config.yaml
n_layer: 15
d_model: 512
n_head: 4
n_kv_head: 4
head_dim: 128
d_mlp: 4096
vocab_size: 8192
activation: "relu"
norm: "layernorm"
norm_place: "pre"
norm_eps: 1e-05
positions: "learned"
qk_norm: false
attn_scale: 0.0884
bias: "all"
tie_embeddings: true
parallel_block: true
init: "normal"
init_std_qkv: 0.0155
init_std_o: 0.00282
init_std_up: 0.0155
init_std_down: 0.00282
init_out_by_depth: true
optimizer: "soap_variant"
lr: 0.00521
beta1: 0.95
beta2: 0.98
weight_decay: 0.05
lr_head: 0.00915
grad_clip: 1.0
warmup_steps: 200
schedule: "cos"
final_lr_fraction: 0.0
batch_tokens: 131072
seq_len: 1024
doc_mask: true
train_tokens: 662700000
steps: 5056
dataset: "wikipedia_en"
Each number is 128 + 32 x the weight over its row's rms, rounded and kept within 0 to 255. Layers, rows and columns count from 0. Numbers have three digits each. The size before them is the row's rms in percent of the matrix's.

# layer 2 MLP down (transposed), 4096x512, rms 0.12, rows 733-758, columns 384-511
112:145176070114062084136124119127121125099093156163095054156103122134131092133051119108124166112140112176077114136106139122138114115103059157109127103110140121146162076106134077138113084074098122060060109088140101144185152115121142140099133123159115139112129112110109151104137130082142133137176138055115166169128115136155119117200123061091165140087121143106112119169123154128157083100084
144:078112163111198186076117072134179134123158114155084089082160099114124101106118146157148153171156129146176069146168126117158142182105169124174136201085089147178161135160107148113141167122119135138137152128120050120137175158080124149123113141140070135119063165157151110136195130087138169143120177164128108098145132160122139167118114164147127124064104139119151069157142105174128119095076
068:138106134068168130105142138101180152135086141156123177137156142154082112152117078144148088190118083152123104113130114131148178153159120116163126129129159113066165085168098128110139120092122156114138106113119151140091130115108112065119134115111111120103084177105090110111155113167160036082118138135148152152092146101101126092125094130138137126164158141132127129131124125157094151189098
113:138129133104151081124145112129123095156121175108158092169115143134163171150123086153120102107141118158118148141144191176085136145094122113149114119112121196107150167067166136149148141184099176115091089086117191189105141135185139133081071115156092125133051106096129110169119133177093133085108109111091147127136153137131106116114113140134093117185094113111105177117148163073156134090114
123:103136101128099154063200152103132143031143100111126110121129173155108147124154133099100093118094138123196107056130149084145128145173129111135094158083129090081116132158086139146115144145126159188152138133088164168127097105160119106163134153118122146085134100159153110123147187099083142173120077124213121165184163112103167118180152138108156138108107095067092127141145148137111129148116
114:146132151132152119163104145161165137134057075132142106182162175106145116153139117132130146134094214126141159101088113138119137103153175153164177144121098132067153159089142111074173091126155048151110140108118092156140115096123096130144126108082089196153144140161153116133091139106086073154124091159138108072108129143168192161119134145176190184161157125124138074140134070154154130133085
121:184098105101128101159116158104163131115076081179151174116080088105142113143096197146128192167196128121093106210126086110106124153160116154085106110152096096166117105121093084157115084126133163143078128167145138107153074108172075109101138133102158173115126059123164111088172129123111113134127126112154117094099100125129091207162131096128107136147197092133130121105192106149185123141119
063:131133138134163097083073132159100139096123165170158179150105115101125149153130165159146102141151193068133077120050120130165164112145092114186137118088147110142120145118114157153172141075109226130124115072142150098121126103097188136157149154109153159138107056057092106143124069155093092154127127138104164096108184114073079169138130115115130120099145178124172144099130128089158112090094
125:124126138117135094115070101152106159205098136082103090081121101149093129115166127118161095121131108116134112072052172061174098134176144142084138162171149106178186156114105161184119210148084177094151165101112138204122125150158143089185161102125131120171141169169168144083175094127130121098169145181101086093034151075126108100119201179149164096140108171118103164090128165148136160104169
109:066142152131157146081159123167103130157083080150130115141162170116136095128081116152158158179178099134076149108146163179122087078075130127083099107123092099099100099100183122097139080186053101169140084093122162115140106122181120123130126101120147153139137131155176138103107152150122140101161081139123119113115115122149188131137158150176114127173114108132121096095109127183092124152151
103:118127172154086122108133071147141170173180173105120106072152174128124150175072135058133094107131149130104150103147182148169073133122150172111108162177077122168118137106128160112064061129096129134148144168137128144078097129184194071116135182125115162116139149168099160151110082141131192149120114133175176103140137113137080146090115202138214097114118186156117116116135108080089150114080
073:142141135178169155113105098080175078154125145089096093159140128107057183092109179148130127069123102167136161144128161060113143136148129155126120065126146161103148169109130117080160129093081127116176084120129145121153141112124129110097116129184123176134071145057153081086144123122105152098200138143136180102138118134079131126098102152126136095072147127152126096165066131092106158111116
051:189186163097186158150096145083103107171091103127134131162129138174137090155184174121096120117137163144177139107144115066129113107195123122117137151057133114195131129184116109136132100101151106129140167178095108064165164155171171158172133109132120145117123128049156087092108162087105146153147208101163079116099177124108112068166181170095152114102151082126140146182156150138152090145100
043:110153111095134131129102151078146166115102162178108114159190095141121138107209130181147156119153142117176166147121159097141179190088112175114169122065194090144156099118115148141155173164079142093076124134173161116105138137158168178108116136131130132102184080175113144175131094077106090156119161077147149119122140137126109202108150198090063095078123119186087087154101165098138050123141
036:080113060165156061127074101154167110100110054131118128134121049126142115127125160107103132169140124162088181101143125185160087138157120079148125100171135151119107133096132081157092117123152120116064190138078142105140183097130099166129101070109125049126133072192130113151150100146152141087128114132158167189138096187148100076128164127125101100133127120120129124130162136163109142101136
026:119121135158147152120137127145139059128133109135113120167178154145085101061139165090149174131158176152157110143082116128162113140185094090131175120118072122163157082172147174138112126120207200125108141157123125146123174147122125124149094103107163220079170067139123176066130147094133099047145114119110175151183168075131155121130097146068144127111160107106086132133123144139164154147105
119:104117118121163123149116177088081145107113093133138138165071117152072083162112178115077163128103153167125151154072108085140129196152173196068131062135069117157131183070186090172142139123158165115092094181128129094123137103130165090118149118141162110157165136110149146141111181158101168114080130118157136105060107126142101122109131135109173117109154099097108155131085135141128166129164
055:136120139109136159128099144146034065148085142170151086091127112080134146163094116175096099156138106117183141134110101083109084102128155120131172161086092099057116106127164065140121096171129112108117082108122081106133157087131118144112160213093155137072193079089103117105169148133120145131097124155157095101125126125133106100181142124132158168109101075157150145151154128162166135120126
116:150146076145111120148145067092121179127133116116146113127158135109118158175099155110136110105167086145112134187119168121132164146182112131150138145122118130151172149127144153127097110123170113137091094102071164149117129115164112124127144113165168132142122110153137091107117083191082099149134154150147170073148215153165138096106162099143108174072177072104106136115105138107140067167138
129:122090142113068088179081117049128136103115107146056131120077194112129144117065103095138090124171054073109103141087068127156119132087118057141091161100159157125130194095115157137152126158096094084131110124133141113158126129144133156156099141152133164103076099124202081121133164137100152106158061146138127137119096108103155106162112130162116058143106110123145152119105165096101135107163
088:090116148079158131153143102121162129150078114088131095154193117143103114100108164191092116131109161119100079104097130133112101118137097091134181149148113188052097107112123083093063106094141124193164082124203149148129054122174199144111073070173171111152160147142100124134112126105202149118128154192119127159137150075044107125110115137144173122077072126082134051209119155142138108096126
055:099121112107148129126158146072131118074120130137139127183109161059100117114115138107156080163133143120110186146147090127143193140165126160112122154057157150154145129127121161126164119131131110201120141144162134115138123148175207132212162124073174113117063156166091083129163105142137134132145119105196094149144158073133136119117094058097130153158096104112171108155121153117141092074128
119:197129123144117094130121125122140203143171148091123094157140098138141115125146176186114176142113104056121061150185129179093157116104125131144138131118116159169131089075185123132104113129087101192139115137128193146102129156116127096126123085096163124112127147152121113139095136107127061087150110124151173125091096140149085116132155113064196114181122109166151139087133166112095076102174
121:096099118108087128171128091100138182127112127084117084090092109159114128126190106085138118114130128116117095175149089068167143112134124153146194161079176139122106151110151200129124149129106113143101090166110092093138138092170124150121061106115127125170130168142078114091120128126137111114073120119099158142144127150131115148113170178187093093135112125028076125093157079143129147163101
114:115132135122128157114160149075097154117090119136125114134086119133107179119149112128181080134172106137148178186158066136132074156199100065162164106058107188068144146058071102147128131135151198105142148137149085150159157145111127111118150120091078113115093150152155149098138129098115176110142084144129157109118111172129223135097150122141130125069139078104099108107169141126170131142167
124:121172112122113129204165184134142156075139110123112104156108121123134145162107124099051147187056203137123164152172125135143112092122113110053056173162160116117117129093143116146082129105102139120161117140141156116118201092103117068103116097116135088087143063108134130120088126159167130102079137177132097102117117194166047162134138135138115088147189074184121139091166145119094095106163
# layer 2 MLP up, 4096x512, rms 0.125, rows 734-758, columns 384-511
154:133129092132093131123122124129134190164128116146066123187067131091160104109104167134171183189175155110101155134149157055136121155106120125140135122116051109187192111130091118133099184137146140124085137145131150124135164181075036161122131072110132116188117089127071128119127125148146057162157142119123105095100119166234149171098087124098168113152173109112161125140161132125151149063096
056:115196167107139140107106139161125101102077130107129165116111114068124134053175083167072138134168129094145144131139111167126151128138137124117127146112063176077066100144138117083105124121185067147107125128111069126186142161093153152042112170189128079120190179144140119062126115113109137119170088148148138159169143079142129111146103112100090122096128174112146171063123162139072150154165
113:144103088128159114103091146095142108170143133146091158136138077166140180138099149055129124131174121120155104186125140129122123153128101060156112112133100145117094144104106212085144090112166157113170158149169157121091134106138069180115148080141165085193129110192114163111097125156178147133129075100138166124138164120166107134076090141147132152106119145152206170143146189153092127104182
127:111101159144183111120120125159147141169118168112103143157091154152158124148160147137176209122131123099117191138125126110139072140128132130136055170146129208093091132130152111148105098118145072078115174159173151167085148094088055150128146115099177080135114115157095056145144121166160123149129162189189124120107171159133116159087174094111172087140143153126216120089170126128131139150079
113:187158133103189192154138194186100181082148144112111116182072160082093121110139150119108092141104100092107124115100148154160169112135115078135109164102138227107095196114122140182164157100165122109118113069117148113085169186145099096139103120094135102097115095113174113065180115100131054133166106142137098124101110154151096137180124128139152100112173116153147130100117204105098078097125
122:154138107087156153135133149168133136062144153148090096097089111106138117167139170152116119120159132133082092112162166123100121136121118185075102123159146141144163117122188163131101149147151122152111144112120136186156069138205142142103170110081153136129147104131146106112154099150076098126083156142107103067170141141131136223160148081133065074135104066113135137107161125215198119134072
053:095061099123161115082115117157094093154170152129161111114126183107098153154164114169137162142112134107136173137155130091208139115123087083119131143165112155138141145193113129137135143167143141108143148189126226143075136179129109158111096105100120091166117201131124144117131206143106112123101097138110088190125115098126116184110098207114116123113156116129106098131123146143127120126163
122:182106173121124122150138041122074163151131097079125114121092145143127170156083094146104169105048088138095092101139152138111112126161118077119151092090119127135089141192125105212138139130129137170096071118126154114151127152108139131151117124167129079094134149146133130181181143146126139122121164146148190092104180159070144137140146085104144063134168092115144111148149212190180176146109
097:140157163135154154114133104181094147181163108123152136150144124131152163123107123127134160167077108127209159134186159099137110133145168135108153122114115107129125079126123161108136131141083167136131158111149087115107137113137139115107150150127116146178131168147091091095077121186138119152173096093115137145186196175136134135106129077136171103090095134161154168110134137181077066147181
096:086067112141124144105201091164164182147158113119133185167109130120130093158157158138088158107082144084095134128083109140120130192175040091128101191104095134106090140129148109136105120138118093112106117135108140106106083076158126103101082128097124152138155095122113118137159169103175180147156158107134121203127120091117154130143080131107105134098106106168144120152115121071131150126118
049:102168154147138132219161189182126142117162107182138178098125147148175167141126141123142133121169153116139156084166127143100162069115112137132126168101154146089166154173100125143173084120142094100147160182111088170156174106107147101113194099171168122173147114153152145084127130153123127131147155161127129148186068212156055097118143058161089097123147144108137109065139098170144092090152
039:142092119066068032147098109123135146171139153115176123169150175085136161161141111158143142150120170136148161143178170106097128104147113095120119218122169120108112137125087128062104153120120134066073173064111088084137143093108148166109154128167177101130145144132160164097142116135099138113151085141136106147168148096119135162137109084093058108110150144102145092113193158161203147125113
044:110143124161119151102131078111060132120138099137122152165154127118095168163092168135156075140178120155141107128169181153078134102171168108119088140127081131142102078093099057121180077073108158139135163075126106145130171047121104065150127168129161126158110106165133139065206133098129161156174079142124135156146084107166110149146164112129113147160141121059143203108140136122069182101138
031:116115132147143134139162143116043153072121108076127155098177135107137161147088094163075106111070147104065095129161138183110127107073170087115146173153171196123125122152142127140166150142155085100117110106119078138183088133149066055134136086096128136121154200173126179147129136118140167121208100129081194109121105163131109126124124120106123158094110146124181132101061101139098129160105
029:129096137173145179115158147167105135093142105190093160123112110136137161126089121111154232172153154133079127152166170091180147134163078107139116151132043106111093120135156131162191083095194109133120206110114113146096090092135124114249128114117141093130127121086097050148081099135164142150088155128119111073135132136094110139121105102110154158148137123130106100082104108137142120143123
112:164164082189116192063054163099098139138126175110122103131109147115132113174095136131106232127096158102101093148070084115099162102112137083116187120174142132145126118099127130149088151128112173130142138148118082097154102145025109151095120093080092142117137143080112127119099252109162155169145123173138143104064127118167096081125129157103138096106125188110128149113101230120099118147141
051:156150194149154136167099109150174130178089146083111101070158139127142115109184099155105122158108124100131091140171140145056125169116111131080092117152105150097114124158148129095080134122117165173111091144102145111122069191076161118086138091135127087151212137069067166144078155099148091081139096151192140200161145132129136139141127160142165064167133106123088149158217164115199135112171
123:125203107123165158140143132164115170113093159123150135078118098144097129093112106099144076097133103123167152201141119181134162089109146139120115115177193153148074165183154093158157099116210113113074128125152179119116128147134097109028133051122130177148146129160148112117210152171118081166092114117064135150183099142195102168147139141211139165134128079066175155164105179128134123115103
138:152160097094092104118134134107123122142139109194128127135108098048123112141093120132165091162136077069160124118089124074107195126104142072104107161151151071086105153173092128132093109101124137142150071090048128104099110125153141136130135151108129087128184126112153146154124192101110167093122137083115106144107099107137111116148121110110142089121105198184168152112114124122111097082107
079:117131112181162121134134120086123095130182147150167159117107198143147154118185121099177152144173149105142150127119138161128092102189058136072126116101153050149100155142172148086132149115086153174098124149140089125081181083135112130147171093168117090162094154092146140155117164091116050132170130063123111130153150156175073151108161138131099109150075121097072073110168136106136138106084
046:076193168084157135160126112150094154136111142052101109132113105150102085144152144102094120139177111110140161096152103085147099097107163158113119155128166146118124144124080135133146054103138148113084111091113121121105123060175128067098129117123148155087153104174179112087079114144148127143102062097192090070144117120128097130192148088174159144148084169178100123115151129140100071179134
119:154126149158126094127133126171122171065119152163161066142130079121117160146122140135165071123154157186118148105169098156129168117053106103165159125074101140148119127120109165102074079120137135147147117123088142118142131084088118134153125147071100112104135114091185126175161120118178141175183143181148157110128103150132095159134175157052129148145119171145118153097134128135122091129127
108:128170090070108150177169111133158077136130095141191124083151102107184134173166111151151129076122141144064087150138100128090101151150189093089170135087072101140077175123124114070122169169089113099145160131194134106138124129125138188105123056172078103124098142089084141150173146096121180136108178118102072114164130045138152134102120093178068104149088122040138124132147141093175084146120
117:070106164068194101077087141095099150105057117054114153179151177185188197147111129129137118134116139062111129095146092185121105061120136154119162147144080091092107164088127153167152119092140139121102166147119080165165161171192129115183135110139129062090054135142077146067123155171113080098186126197159089172107148178096113101071171087131162151123155115119126102144126127145147091136123
121:048163124177169116168105116149137085154151136140175112128128115164070117146053132157174172137116161141123149124151139156111200175110137100160132151110063166118141130143157114129087133084153185158139148116234165112116142151125131094161120136127075154123175125105140115113132082117162140132171121101118035149046123162108120107154141207194102118150116096103124083142131077155073112214161